config.toml
d_model = 160
vocab_size = 894
norm = "layernorm"
rope_fraction = 0.5
init = "normal"
init_std_o = 0.0
init_std_down = 0.0
optimizer = "adam_atan2"
lr_mult_o = 0.851
train_tokens = 93500000
steps = 5707
Each number is 128 + 32 x the weight over its row's rms, rounded and kept within 0 to 255. Layers, rows and columns count from 0. The size above them is the row's rms in percent of the matrix's.

# layer 8 attention query, 128x160, rms 0.0778, rows 0-42, columns 80-159
size [119  97  95 108  95  96  85 103 104  82  95  85 105  91  96  85  90 102  92  74 101 108  97 115 110  98  99  96  99  87  98  93  98  93 100  99  88  97  90  90 103  96  96]
[[138 116 115  94 140 141 131 127  53 134  87 155  90 169 145 138 162  56 123 157 191 130 127 134  68 192 120 114  44 149 135 177  81 180 145 141 105  76 114  91  85 151 116 178 129 167 137 170 131 102 136 110 145  90  92 122 125 116  89 117 133 141 134 142  72  98 111  99 125 123 115 106  94 195 129 130 105 167 152 129]
 [100  89 117 124  98 143 128  97 135 125  97 105 119 118 194 121 146 113 105 140 130 123 174 158 140 139  99 122 175 227 125  97 171  84 188 145  68 127 155 133 140 177  84 158  53 153 126 145 147 137 141 155  63 145 130 176 107  98 111  74 147 121 155 100 114 127 122 126 154 146 137 102 105 139 109 149 176 101 154 134]
 [181 145 165 114 131 139 181  99 124  66 130 146  97 106 197 107 195  53 133 122 151 120 113 157 114 174 112 123  82 134 143 130 143  86 157 148 140 137 103 174  55 121 157 114  90  82 158 145 155  74 153 118  67 131  91 107 136 114 123 124 155 118 145  89 107  86 133 118 154 147  96 152  66 126 110 189 108  81 117 132]
 [129 150 121 113 116 115  96 114 185  93 182 131 114 169 116 105  95 207 176 147  89 105 171 153 113  74 141 133 218 110 143  46 137 105  88 166 103 154 182 140 155 169 104  81  94 106 105 135 137 146 124  81 147 131 124 121 116 146 152  90 152 140 142 103 132 122 156 151 207 101 120 126 180  92 126 161 127 159  83 111]
 [150  86 140 110 130 115 130 145 144 178 113 128  97 168 148 122 120  91  99 128 148  71 104 135 142 129 130 126 112  98 151 194  96 172 149  99 128 123 116 118 137 108 194 124 124 145 181 123 120  64 114 142 134 123 104 169 151 100 116 123 102 152 132 128 121 179  80 123  48 136 101 100  55 203 113  93 131 120 126 162]
 [176 130 124 155 158 132 182 114 151 124 108 107 112 125 188 114 186  58  96  62 140 169 109 114 133 169 110 105  72 155 145 154 121 118 166  97 140  68  71 184  99 127 137 124  99 134 179 146 142  62 160 173  90 141  83 152 163 101  88 139 179 112 185 116 128 175 148 120  99 147 116 149 119 121 151 108 154  90 165 153]
 [ 83 165 133 143 127 135 125 141 101 110  89 111 171 121  84 146 144 150 148 122  82 150 168  95  27 130 100 148 106 132  68  64 106 135 155 205 126 139  93 169 176  91 127 156 119 146 174 122 116 121  76 132 119 164 157  91 117 168 115 123  94 114  98 126 150 105 120 140 146  97 133 150 113  49 163 134 100 132 127 129]
 [127 109 116 159 111 136 109 108  97 129 171 154 198 112  58 118 116 169 125 195  82 117 156 111 151 100 121 146 185 131 109 106 145  78 121 195 146 202 143 149 118 139  57 121 139  76  99 135  93 145  81  83 109 148 151  71 102 168 175 142 168 116 122 154 133  91 144 138 162  91 145 154 146  68 153 155 122 136  84 134]
 [123 151 136 144 102  96 142  99 156 110 167 131 137 112 102 110 109 175 155 171 120 136 161 118 111  99  96 114 112 150 116  57 146  49  86 137 152 223 129 170 155 117  79 130 136 133  95 136 102 173 117 102 107 130 162  63 103 152 191 130 132 132 122 151 202  93 144 124 179  69 154 156 122 127  77 154  95 156  77  45]
 [ 71 135 124  88 113 168 134 160 126 130 117 137 114 108 131 147 117 110 156 129 131 129 131 179 143  88 115 138 120  95 151  62  74 145 133 164 156 102 152 149 165  91  78  87 115 155 103 109 122 191  97  82 120 121 161  89 140 108 104 174 102 131 100  60 135 153 154 133 204 135 142 120 127  89 132 144 144  86 162 138]
 [178 147 123 103 157 172 127 154  49 175  95 136  88  89 147 121 152  80  93  95 154 157 111 149 127 138 113 118 159 157 155 182 141 185 119 129 168  79 128 133 116 147 163  89 111  99 163 125 100  84 186 155 128  72 112 206 194 107 105 119 115 100 141  93 121 145 144 149 120 135 167 119 117 154 103 112 147  88 152 176]
 [169 109 128  91 101 111 115 151 159 120  79 118 138 118 195 148 189 111  88  62  48 132 106 103 168 196 138 113  91 162  54 191 110  99 126 113 116  83 130 119 135 171 138 107 109 164 161 116 172  94 153 119 100 112 126 156 112 104 151 136 106 108  95 150 129 100  81  82  99 178 153 139 103 166 190  90 111 147 161 118]
 [170 174 103 101 167 119 128 145 118 120 132 113 123 117 181 122  85 105  77  98 113 119 179 174 102 127 109 117 167 147 146 113 157 134 118 137 101 192  86 132 153 161 136 101  92  95 106 120 116  99 170 146 109 122 100 197 190  98 171 157 143 125 110 143 101 125 135 146 168 137 107 184  93 121 134 119 142  46 126 189]
 [164  63 100 140 119 176 114 139 117 153 110 176 116 107 174 121 150 110 155  48 142  70  61 119 204 141 143 108 140  89 114 176 124 106 167 107 152  68 108 148  99 129 128 139 151  92 134 117 175 141 178 177 135 123  99 184 168 109  83 137 155 111 118 127 109 156 121 114  78 138 165 132 103 119 168  86 125 139 188 195]
 [ 71 146 121 131 111 117 139 103  85 129  71 111 135 149 124 110 123 144 146  69 175 174 145 136 138  80 106 129  36 158 155 116 143 143 125 168 108 124 152 117  98  95 127 117 132 163  61 115 123 234 116 150 121  99 123 158 107 135 115 123  55 119 181 130 143  70 130 159 112  85  79 137 129 201 109 123 145 185 154 138]
 [105 122 124 138 113 194 128 122  81 170 101 144 114 152 138 149 170 123 120 110 137  95  62 155 173  84 150 154 123 121 169 227 115 128 169 121  74  58 117 109 124  62 155  86 161  76 160 147  84 116 136 209 128 144 135 154 136 122  76  92 181  76 163 118  70 133 127  84 101 126 135 109  81 158 114 108 124  97 132 138]
 [138 114  96 157 106 174 146  64 136 106  99 130  83 132 146  99 132 128 178 133 160  94 126 125  54 202  79 139 169  68 183 110  95 123 148 112 142 163 113  87 141 132 101 112 123  89 104 113 143 183 126 137 146 195  72 155 114 169 158 173  98 117 124 117 157 133 136 114 100  41 105 189 137 126 109 144 108 149  88 124]
 [155  93 154 116 153 178 139 140  91 106 111 128  92 105 135 133  96  88 115 150 119  74  99 176 216 124 165  66  78  89 127 188 177 144 135 111 130  72 122  84  83 127 164 107 133  98 136 117  94 182 147 132 103 130  99 159 173  81 112 146 129  95 168 139  18 169  84 117 150 151 163 149 110 189 127 151 104  80 144 128]
 [120 109 107 115 176 111  88 140 108 159 145 150 133  83 134 133 130  49 150 134 135  89  25 126 152 192 161 128 106 162 189 192 105 160 156  86 128  99 125 151 135 121 165 102  97 100 135  91 149 117 151 159 137  97 114 171 182  69  76 148 153 103 167  88  71 153 102  75  86 148 100 134 124 128 124  81 120  47 150 177]
 [169 172 134 140 158  90 128 173 138 183 139 137 130 143 129 139 132 139  84 124 109 183 110 110 132  99 142 186 122  88 154 112 195  81 157  74 131  79 157 136 135 143 134 197 128 148 141  82  75 109 120 149 123 179 153 105  76 126 165 172 167 118 111 141 159 127 154 129 133 163 125 104  79 133  88 119 199 139 178 119]
 [128 104 132  63 103 139  88 124  99 121 111 142 113 119  99 128 145 168 137 104 206 125  84 144 163 101 126  73 119 154 104 143 130 115 157  80 127 142 133 158 132 146 181 128 115 141 155  99 104  75 156 150 117  41 190 127 138  98  98 120 147  47 149 131 121 155  48  93 126 183 195  89  89 135 114  92 186 123 175 139]
 [153  72 159 103 115 154 142  97 142 113  60 140 117 194 121 156 158 150 129 167  90 164 112  76 131 124 153 157  89 149 116  91  85  98 173 160 162 122 128 131 137 116 144 156 148 187 122 106 144 122  58  83 157 104 131  47  85 114  80 139  88 113 126  95 171 146 141  92 105 200 114 116  89 108 101 133 166 201 107  78]
 [115 182 144 182  89 127  83 143 146 135 171  83 156 150 211 104 108 115 121 182 142  85  98 106  74 134  93 103 153 137 120 158 157 154  84 163 141 126  84 166 147 147 159 120 106 152 107 129 138 144 112 106 197 102 155 110 136 147 131 155 122 151 101 152 137 151 105 155  94 124 108 162 157  78 145  95  92 134 121 125]
 [168 128 101 141 103 150 128 154 105 139  86 108 120 135 132 134 205 126 190 129 165 147  97 108 152 112 140 165  92  88 126 157  70 127 161  82  95  39  98 100 112  70 144  71 133 129 130 125 198 150  98 132  81 202  92 119 115  97 115 101 135 137 114 119 129  89 126 119  24 169 133  79  68 116 140 124 111 159 142 181]
 [155 160 142 108 156  65  83 104 136 103 121 104 126  84  91 112  78 157  81 159 141 120 138 147 195 160 176  70  89 133 167 107 193 100 161 161  90 164 138 129 119 136  86 150 145 117 119 147 145  78 151 135 158 141 147 172 140 107 165 153 121 150  77 109 116 109  88 127 173  67 161  58 110 123 201 134 108  99 157 128]
 [114 133 114 115  72  77 122 134 127 121 111 132  75 114 154 104 136 163 192  51 114 106 163 133  98 123 106 120 149 117 190 120 162 104 189 220 148  75 119 115 140 152 107 114 159 141 164 107 193 116 141 169 134 158  82 199 113 150  65 114 107 164 166 124 189 143 142 103 144 109 138  91 109 137 189 156  90 163  98 138]
 [150 192 112 144 144 108 141 123 122 178 100 151 201 121 141 141 117  39 147 212 141 164  57 162 114 119 102 107 162 134 108 119 174  94  70  94  73  72 135 143 124 108  53  94 149 120 115 108  87 157 129 136  84 202 150 131 149 136 153 126 186 119 153 137  66 100  94 152 198  96 128 142 104 128 110 107 116  99 149  87]
 [131 131 142 114 103 130 178 133 125 148  76 133 137  67 156 184 108  86  74 122 156 128 129  89 166 130 151 176 165 138  90 127 168 105 151  93 166 146 123 168 108 109  94 133 143 126  81 134 118  67 144  82 179 141  97 149 131 119 119 129  94 143  95 126 116 169 162 152 145 167 126 109 108 165 120 101 117 112 139 170]
 [129 136 160  78 107 151 159  61 152 120  87 151 155 101 116  88 164  83 105  87  87 101  81 103 164 122 134 103  38 109 119 118 166 110 146 182 186 141 150 119 105 164 114 111  72 175 122 118 111 117 135 146 164 142  92 168 121 109 117 155 120 112  68 136  85 151 116 110 121 115 113 198 159 110  98 186 119 167 160  84]
 [123 120 116 135  99 130 170 165 110 121 139 162 142 142 119 127 180 104 120 128 132 147 156 101 162 196 126 153 115 157 151 175  65 131 119  95 136  65  90 126  87  93 117 146 141 145 130 123 131 136 125 143 138 141  31 116 105 112 128 177 173 164 122 112 113 146 107 152  72 161  66 131 118 123 127 115  85 112 161 166]
 [ 48  61  87 107 101 192 116 119 161 126 136 112  64 140 133 169 180 136 116 108  79  59  70 114  94 113  94 105 147 122 101 120 147 153 150 183 130 110 151 146 104 183 166  98 113 116  97 134 135 100 122 148 109 109 127 163 112 104 116 109 125 157 147 151 132 130 144 119  81 191 177  86 140 126 111  93 110 147 135  78]
 [115  76  77 125 135 171 132 120 121 141  70 144 147 149  99 134 163 200 136  89 105 169 197 110 163 128 135 173 110 115 173 105 169 119 167 107 159 127 135 154 124 129 166 162 174  97 153  94 145 128  93 183 184 103 105 100 119 149 109 182  78 127 155 111 202 107 200 122  94 133 133  80 114  43  96  96 131 153 113 122]
 [164 125 146 100 128  62 110 144 109 153 101 158  96 172 185 137 113 138 126 103 139 104 165 107 123 111 141 117 116 134 121  97 130  74 110 114 124 175 161 203 129 135 175 106 123 161 156  85  71 116 153  80 150 133 135 149 141 113 145 110 126 156  99 136 142 124 164 113 191 110 121 124 116   2 110  95 165  61 158  56]
 [100 145 195 187 174 134 107 114 117 163 132  76 140 125 147 110 104 122 110 156 145 173 209 174 110 102 105 174 144  99  79 160 167 103 100 117  32 144  85 176 128 112 152  99 150 113 160 125 150  60  97 146 149 196  85  78 132 115 142  85 131 114  98 123 134 133  99 195  70 108 174 184 117 158 129 141  80  89  98 165]
 [101 126 116 130  85 155 155 121 128 119  88  91 146  36  66 111 119 143 133 103 116 162 127 103 118 120 141 151 139 154 174 106 115  94 157  89 139 149 107 207 126  91 132 111 115  99 175 114 102 116 109  93  95 198  64 175 145 138 119 129 153 111 196 105 119 111 183 148 141  95 177 132 125 152  68 145 143 112 118 151]
 [128 107 131 139 102 148 144 127 139 177 113 182  96 106  73 135 184  93 144 113 133 122  93 149  94 119 110 135 113 100 102 100 171 123 154 156 129 134 113 159 149 103 142 115  91 150 206  83 207  98  98 147 110 166 122 127 152 208 146 172 180 151 131 141 148  96 121 132 139  95 198 163 109  94 168 153 139 101 127  97]
 [164 161 144 148 130 168 124 100 129 109 141 133 157 121 144 188 116 152 115 174 127  93  57 185 134 146  40 130 117 138 130 159 158  83  97  95 110 143 118 124 100 167 130 167  99 126 148 129 162 122 125 134  95  40 108 151 148 152  85 180 118 146 111 111 107 131  99 100 153 154 108 144  82 114 135 135 141 176 169  86]
 [153 142 152  85  94 150 137 130 150  75  99 140 138 126 126 149 193 153 157  78 138 134  73 107 183  84 136 161 116  86 143  94 148 115 103 113 111  61  99 113  96 184  87 171 135 147 155 127 154 126 122 148 124  76 139 109  89 180 124 172 135 142  51  87 124 108 134 138 120 173 127 108 145 137 105 172 117 227 122 102]
 [122 121  95 119 104 128 173 126 105 186  76  56 180  64 144 124  60  99 192 110 156 126  87  87 161 208 164 150 186 125 141 127 147 115 117 112 143 115 142  52 123 148 147 114  83 141 115 188 107 127 155 100 140 149 167  83 135 115 130 117  79 119 106 107 111 107 156 172 134 126 125  78 115 116 110  99 134 162  67 147]
 [138  98 144 148 113 102 197 116 114  30 107 136 103  74 151 116  97 127 138 164 161 153  99 102 119  96 185  76 125 102 172 144 105 145 114 148  89  94 139  66 116  85 109 152  50  98 175 118 120 177 137 121 119 151 115 126 200  63 139 118 101 171  66 122 169 110 141 135  26 147  84  94 141  93 119 140 130 167 139 133]
 [108 147 127 104 121 152 162 122  77 140 154 123 176  97 129 159 101 174 132 103 156 130 123  72 126 108 102 142 107 118  75 123 130 131 118 167 146 119 131 148  80 203 116 152 117 127 101 113 152  98 174 164 104 143  52 121 132 135  94 124  94 114  78 126 127  82 118  98 142 123 182 142  80  82 156 132 153  83 179 113]
 [133 114 153 142 165 121 111 148  79 122 181  79 153 199 111 122 121 167 168 154 157 176 145 122 122 130 102 162 125 162 132 195 111 107 130  96 139 112 138 128 127 117 171  78 118 149 139 180 135 104 123 131 132 195 112 115 135 123 106 157 176  91 102 134 116  72 117 123  76  97 142 140  92 153 163 128 154 169 144 157]
 [ 89 107 130 132 116  84 106  96 163 137 149 142 139 143 129 126 124  92  97 157 108 165 115 180 161  88 173  95 178 154 131 100 135 124  78 108  91 135 137 116 129 175  98  95  93  88 110  55 122 105 174 160 164 204 139 158 141 147 169  97 174 127 171 129 100 186 194 103 188 131 136 109 145  79  49 113 101  68 100 101]]
# layer 8 attention key, 128x160, rms 0.0796, rows 0-41, columns 80-159
size [100 107  97 103 100  91  95  92  94  93 105  85 108  83 117  77  99  90  80 101  99 109 109  94 105  93  93 100  91  91  94  83  91  92  99  95  85  92  90  90  99  92]
[[193  91 137 108 155 122 168 110  90 127 126 133 189 137 158 138 137 133  98 152  99 114 155 136  68 142 113 138  65  96 189 117  57  91  88  88 168 145 102 171 133  78 123 128 173  62 104 177 149 139 127 157 144 152 122 136 115 144 127 118 140 122 127  95 145  86  92 137  81 121 137 147 178 162 157 111 198  88 116  99]
 [181  85 132 119 141 122 189 125 117 125 115 154 148 104 149 127 197 120 153 158 173 129 110 118  91 183 116 129   0 131 116 166  94 119 104 139 186  78 114 150  71 117 110  82 169 116  77 143  64 126  88 119 110 121  62 139 145 157  90 134 138 138 118  90 126  93 155  65  85 135  80 218 128 150 127 151 131 138 138 109]
 [146 108 130  65 107 174  98 126 120 144  75 122 151 120 129 146  92 103 158 161 165 147  88 164 172 153 169 109  79 166  77 167 176 127 172 146 136 101 133 112 134 113 148 143 105 114 113  84 144 154 128  87 120 158 161  79 184  94  73  90 103  98  86 139 126  99  97  61 215 148  83 214  60 149 143 127  81 167  82  84]
 [125 144 141 197 131 149 114 144  95 142 128  94 132 136  90 128  80 154  71 107 133 180  82 114 153 122 122 154 138 128 132 139 127 120 164 160 130 175 111  74 130 151 122 162 107 149 142 116  94  94  76 162  95 123 152 117 151 107  92 157  97 120 168 134 150 130 140 138 101 108 148 149 105 176 172 122 171 132  96  98]
 [150 142 111 106 149 138 178 138 139  97 108 111 200  89 119 122 178 121 159 124 120 102 164  81 165 110 107 154  67  79 127 154  71  99  90 110 154 125 125 159  82 158 113  94 105 145 127 161 114 151 199 117 182 141 124 103 102 121 122  83 201 132 139 112  80 109 130 100 144 179  48 122  93 124 126 149  65 210 143  86]
 [144  56 121  54 128 169 124  74 137 149  71 117 139 108 139 119  86 125 145 178 131 140  78 140 160 162 185 110  75 116 105 158 111 124 182 154 154 109 124 129 137 108 122 129 123 121  87  84 129 139  95 101 139 156 150  94 148 104 108  87 128  82 149 117  55 115 118  54 207 113  69 150  61 122 154 168  61 193  88  96]
 [102 111 120 134 117 130 124  99  92 137 112 154  92 148 101 135  68 105 133 183 168 166  53 183 129 115  62 121 145 167  86 109 156 165 198 109 182 104 125 134 116 189 108 111 160 176 161  71 107 156  64 169 103 124 105 166  80  89 129 182  91 195 121 147 128 172 165 156 137 116 126 167 123 122 139 162  96  60 120 140]
 [ 85 145 169 194 139 100  73 165 153 144 108 156  97 172 116 109 140  78 136  73  99 148 113 126 119 140  51 146 162 170 121 143 191 175 105 167 148 139 147  81 112 134 142 144 124 178 130 201 122 106 128 147 103 121 128 145 129 156 185 146  81 131 101 164 191 121 171 168 103 171 173 139 139 123 122  63 185  75 176 126]
 [156 142 136 233 152 165  73 179 132 151 128 138 108 117 129 121 110 127 114  69 122 144 120 117 103 137  91 214 133 153 126 138 190 147 100 142 101 129 176  75  77 128 123 153 140 131 117 187 148 130 126 180 103 116 146 150 173 144 203 128  94 132  73 146 168 112 134 196 104 172  94 142 135 105 106  45 150 120 170 129]
 [107 174 144 137 165 114 144 116  69 133 122 180  99 147  94  96 131 151 131 148 128  84 176 101 132 145 101 177  62 136  99 141  79  64 101 110 124 126 136 150 138 168 183  64 142 143 180  90 131 180 131 114  53 187  77 108  84 128 118 108  79 135 110 106 110 183 181 158  86 189 120 164 149 113 133 167 124 144 186 106]
 [ 71 131  94 128 110 116 165  66 134 124 151  91 174 176 159 140 107 163 117 207 148 119 176 142 117 126 173 107 122  58 135 121  57 105 108 134 107 127  97 140 191 152 130 159 141 107 128  94 161 173 117  88 113 140 125 112  72 101  39 120  97 152 143  97 117 136 107  70 161  63 121 104 125 101 137 200  74 112 108 112]
 [115  91  86  90  86 134 145  92 154 106 125 123 110 134 143 126 161 125 128 190 151  91 101 169 190 121 179  76 115  82  79 121  92  86 162 121 128  88 116 119 132  58 176  96 151 124 133 138 180 101 101  96 139 140  72 148 104 123 121 149 137 151 108 121  82 167  57  84 122  83 101 156 130 164 170 186 109 151  51 144]
 [132 128 149 145 131 110 126 107 124 145 174  99 172 195 151 101 113 153 108 172 127 122 157 101 115  82 135  72 171  48 150  37 115  95 179 101 110 172 121 178 201 130 114 148  57  27 126 132 121 108 143  90 129 129 161 124  99 107 106 159  65 106 150 112 103 153 113 107 179  69 196 118  73 177 157 121 121  97  65  79]
 [104 120 142  76  73 136 128 113 146 104 113 119 142 146 153 121 161 153 108 167 132 114 133 117 127 118 165  96 132  91 173 107  73 105 144 128 145 130  73 140 172  72 113 111 151 145 130 103 133 149 125  76 177 166 140 146 104 110  54  77 149 161 146 105 142 160 121  37 118 108 160 110 100 109 139 123 129 143 124 126]
 [169 104  93  75 135 122 135 128 124 127 139 143 132 176 130 115 170 126 113 168 115 144 106  96 125  92  79 184  92 121 110 163  78  91 158  98 111 113  77 178 135 105 160 106 137  86 147  76 108 192 149  95 142 133 111 124 100  82 120 127 196 172 123 172 145 198  77 121 125 153 141 162 129 101  89 202  85 150 165 101]
 [ 97  73  99  74  99 106 182 138 123 188 170  87 153 174 136  51 161 103 141 117 135 128 167 128 108 129 125 141 137  77 157 159 112 117 159 113 163 116  75 188 172 102  96 128 128  90 101  84 146 149 131 106 160 188 138  99  89 144  90 109 167  76 142  97  98  84  99  89 109 106 136 130 154  68 143 146  93 142  90 147]
 [157  85 145 131 110 161 129 116  87  86  80 111 115 153 135  99 170 109 159 152 122 181 108  93 118 130 169 126 111 132 113 156 121 123 126  95 119  66  65 204 131 107 122  99  83  85 164  88 102 119 168 157 119 137  77 118 135  94 135  81 101 142 122 127 112 150 153  62 139 158 161 106 176  84  81 124 110 179 168 105]
 [153  90 156  90 117 113 150  84 110 131 151 124 106 136 164  96 128 114  99 132 143 104 124 131 133 147 153 124 130  79 144 131  69 100 168  87  78 113  18 190 173  90 119  86 123 121 129  81 127 172 174  88 127 145 100 164 127  86 105 142 116 122  86 123  78  94 121 103  87 106 170 126 126  99 100 140  97 141 119 136]
 [ 63 113 110  76  95 122 177 125 147 121 144 119 145 128 126  98 138 129  98 126 124 141 108 118 140 148 153  95 139 131 154 181 104 151 103 139 115 125  50 172 131 107  94  99 153 126  91 105  85 114 170 118 156 162 109 150 123 125  61 125 133  85 109 107  75  92 127  41  72 108 156 129 186  72 125 141 168 134 128 131]
 [116 120 177 217  87 101  69 178 135 141 115 148 135 144 155 163  62 152 137 133 102 127 155 133  79 138 117 123 135 179 106 115 148 156 112 165 133 152 245  97  86 124 131 175 150 143 150 163 143 138 110 152 120  55 154 168 135 137 194 133  87 169 151 131 158 132 141 220 165 108 121 147 128 174 117  73 131  93 115  92]
 [112 133  86 107 136  67 141 127  90 144 110  89 102 128 185 126 132 138 125 147 168 121 162 144 174  95 134  92 162 102 139 154 101 106 124  84 137 145  50 155 142 183 160 113 156 113  88  42 114  85 147 117 165 133 140 141 115  90  17 106 198  19 159 141 116 128  60  59 124 163  94 115 127 116 175 166 171 144 123 144]
 [162 145 110 179 158 151  93 139 142  96 135 138  93 152 113 143 110  88 109 104 119 167 114  70 142 152  97 157 117 117 128 155 134 140  70 120 127  98 184 132  91 161 184  88 148 110 172 184 138  93 154 137 117 137  55 135  96 123 189 118 112 101  71 189 126 119 149 185 107 159  77 154 132  96 104 161 163  82 166 127]
 [168 126 131  20 113 147 169 103 125 110 113 162  95 111 154 120 179 137 139 108 156 131 126 111 164 108 124 111 111 113 123 142 128 137 138 105 137 125  73 132 121 129 129  55 130  62 115  62  93  71 139 155 169 150 147  80 166 136  88  89 194  69 166 118  62 129  82  31  99 123 156 107 128 115 141 110  86 148 165 196]
 [151  92 101 119 153 187 115 180 108  98 107 185 161  96  78 177 109  93 117 104 103 131  96  88 148 137  82 142  59 139  76 217 145 139 142  81  98  71 130 151 147 127 135  71 136 173 161 106 121 150 120 184 128 150 134 102  95  95 126  95 133 184  72 189 114 149 171  96  81 114  99 158 118 105 118 158  95 114 181 103]
 [143 109 101  81  89 115 105 102 160 129 125 143 117  68 162 150 136 139 176 118 191 108 102 132 132 132 182 101 122 132 125  76 106 121 155  64 118 145 123 137  88 127 118 200 113  96  33  63  86 139 126  77 111 104 143 171 134  92 106 133 130 103  63  96 155 112 117 153 141 120 145 136  78 171 113 160 132 110  82 107]
 [ 92 112 130 157 117 129 105 124 165 142 156 111 179  92  98 157 197 151 127 130 107 140 139 123 166 164 144 146 117  48 144 208  94 114 166 179 134  79  70 129 104 114 141  59 134 141  99  89  84 151 134 114 137 126 130 165  62 147  94  77 140  68 103 140 133 161 114 109 168 116 151 134  75 194 117 104 170  85 171  96]
 [160 142 149 134 125 159 140 183 108 155 171 151 119 115 109 135 105 112 170 103 137 144 112 119  72  59  86  78 114 198 196 164 138 119 118 127  88 124 141 181 129 183 155  95 184 127 182 117  78 150  88 126 105 127 111 190 148 165 130 134 171 114 129  94 162 168 105 134  85  94 128 162 181 104 120 111 108 102 180 155]
 [174 119  88 125  89 184 144 104 162 153  84 109 138 156 127 121  83  76 108 119 192  84 150 143 124 118 137 198 135 124 136 107 127  77 140  84 103 140 150 117 154 169 115 163 146  73 156  88 105 154 105 110 128 194 144 148 136  51 151 118 135 125  96 119 103 164 134 149 126 127  97 108  58 186 140 129 100 128 104 129]
 [181 121 152 145 175  92 104  43 218 170 132 102 120 164 113 152 104 113 117 116 155 183 105 133 126 127 226  99 128 129 127 124  77 144 154 167 124 148 130 133 109 159 149 130 121  59  80 127 100 136 124 138  96 163 176 147 162  63 105 137  80 165  74  91 126  90 140 170 126 118 105  84  86 156 140 141 151 101 102 128]
 [174 100  78  70 136 165 108 124 126 144  94 102 179  83 126 154 134  94 145 132  98 150 112 163  80 189 153 158  57 177  46 206 147  99 131 110 139  82 122  87 125 105  54 151 128 138 176  91 105 119 119 150 145 109 140 124 213  82 121 137 130 157 144  92 106 120 127  98 137 112  95 120 101 140 153 109 161 157 135 128]
 [101 183 129 182  87 122 132 113 146 135 127  95 125 104 108 118  91 106 106 160  69 155 168 167 155 174 130 151 123 128  91  86 133 143 153 143 157 154 150 109 101 141 145  94 188 156  96 150 171  99 132 149 137 143  63  54 127 138 166 122 145 196 127 123 123  80 153 157  66  99 172  90 130 141 126 156 142 133 121 138]
 [ 90  94 114 152  92 139 121  90 153 135 108  95 139  98 165 140 111 139 134 153 154 175 174 178 178 208 118 114 157  96  99 174  94 173 167 168 138 136 148 126  89 148 132 181 134 135 154 139 135 106 139 143  89 129  82 104  53 137 151 106 101 139 122 184 118  94 126 152 126 131 189  89 174 133  79 146  81 151 136 137]
 [118 158  85 128 124 114 119 150 137 130 124 140  73 114 170 136 123 113 138 124 126 105 152  81 116 107 129 198 161 123  94 135 133 164  53 114 119 154 136 128 130 162 161 131 162 115 107  59 135 108 145 151  94 127 166  76 133  87 167 126 139 107 177 130 168 144 118 107  88 135 114 126 133 212 103  98 122 108 178 159]
 [ 96  64 125  98 141 203 178 109  88 111 135 149  48 113 146 152 176 127 134 114 173 161 121 116 156  81  87 154 128  62 150 117  98 129 158 124  98 177  66 182 141 138 104 140  75 101 123 120 152 144  86 122 135 151 141 180 124 122 122 108 108 109 129 116  88 101 123  73 162 160 129 157  88 117 110 111  71 102 160 162]
 [ 88 131 132 154  78 142 154 114 109 159 109 103 112 130 154  66  26  75 106 124 106 162 154 189 134 151  95 122 106 147 117 139 122 146 165 131 129 130 107 150 148 119  76 132 108  81 137 136 151 173  66 154 132 124 113  68 158  92 109 128  40 139 109 115 104 165 156 154  79  93 100 125 172  94 144 126 128 112 168 107]
 [ 99 143 129 106 107 147  93 152 161 186 113  58 132 131  99 120 165 109 113 116 124 163 142 151 158 100 123  83 161  53 108 154 217 174  74 181 203  45 144 122 160 170 105 160 188 126 110 149 130  92 103 130 133  69 146  93  96 129 125 121 113 131 118 102 111 142 155 135 120  95 153 109 115 206 160 114 129 136  87 124]
 [114 118 124 104 143 139  91 121 134 124  90 162 136 184 161 146 106 157 112 105 230 125 117 102 153  77 144 107 158 123 138  93 162  96 181 161 113 147 150 102  99  73 178 188 127  94 131 178  92  80 147 140 156 139 123 113 102 125 168 112 107 114 121 152 136 124  93 120 134 135 132 102  98  73 148 124 163 194  63 150]
 [162 137 126 105 161 166  74 191 156 116 112 161  95 124 127 163 113 162  17 122 218 130 154 155 129 136 136 147 120 123 126 116  96 140 181 100 132 141  98 126  83 166 178  98 111 109 130 148 129  94  97 122 108 172  83  77 133 135 122 107 141 155 125 150 130 169 136 164  50 150  91  55 117  88 126 201 122 120 130  89]
 [185 162  94 129 105 194 156 121  91  99 148 124 132 124 142 110 100 112 139 128 194 141 139  85  93 169 137 110 151 163 143 114  95 120 210 158  31 127 114 114  98 177 125  80 152 192 114 108 104 168 110  93 121 160  99 140 106  49 149  79 192 110 114 125 133 147 128  96 148 110 113 126  97 102 108 140 157 129  71 104]
 [194 114  94  93 169 172  55 102 133 129 132 152 167  78 145 184 158 128 112 160 126 147  86 152 162 125 155 135 118 168  77 171 126  69 215 114  96  92 140 117 149 136  94 107  82 145 144 164 124 155 105 136  70 135 139  94 118  93 127 138 152 148  89 116 104  99 118  88 174  96 119  69 112  64 121 160 154 150 116 125]
 [ 62 123 128 140 125 185 135 143  99 119  44 114 141  89 156 123  91 112 176 127 106 157 140 171 140  91 129 168  97  86 156 119 150  90 148 106 100 152  77 102 116 100 139 119 170 138 143 152 187 135  92 110  99 172  94  46 171 142 140 146 114 107 108 152 134 133 135 129 115 123 122 104 115 128 116  78 106 186  96  78]
 [134 132 110 156 182 132 165 148  97 161  65 143  82 200 116 148 108 101 158 136  91 133 124  80 124 115  97 127 133  93 124 138  86 117 139 139 158 127 120  92 170 108 139 114  91 133 159 113 149 149  96 167 203  95 120 121 152 114  94 102  85  80  68 170 146  97 110  61 109  78 118 156 116  65 171 154 108 146 101 126]]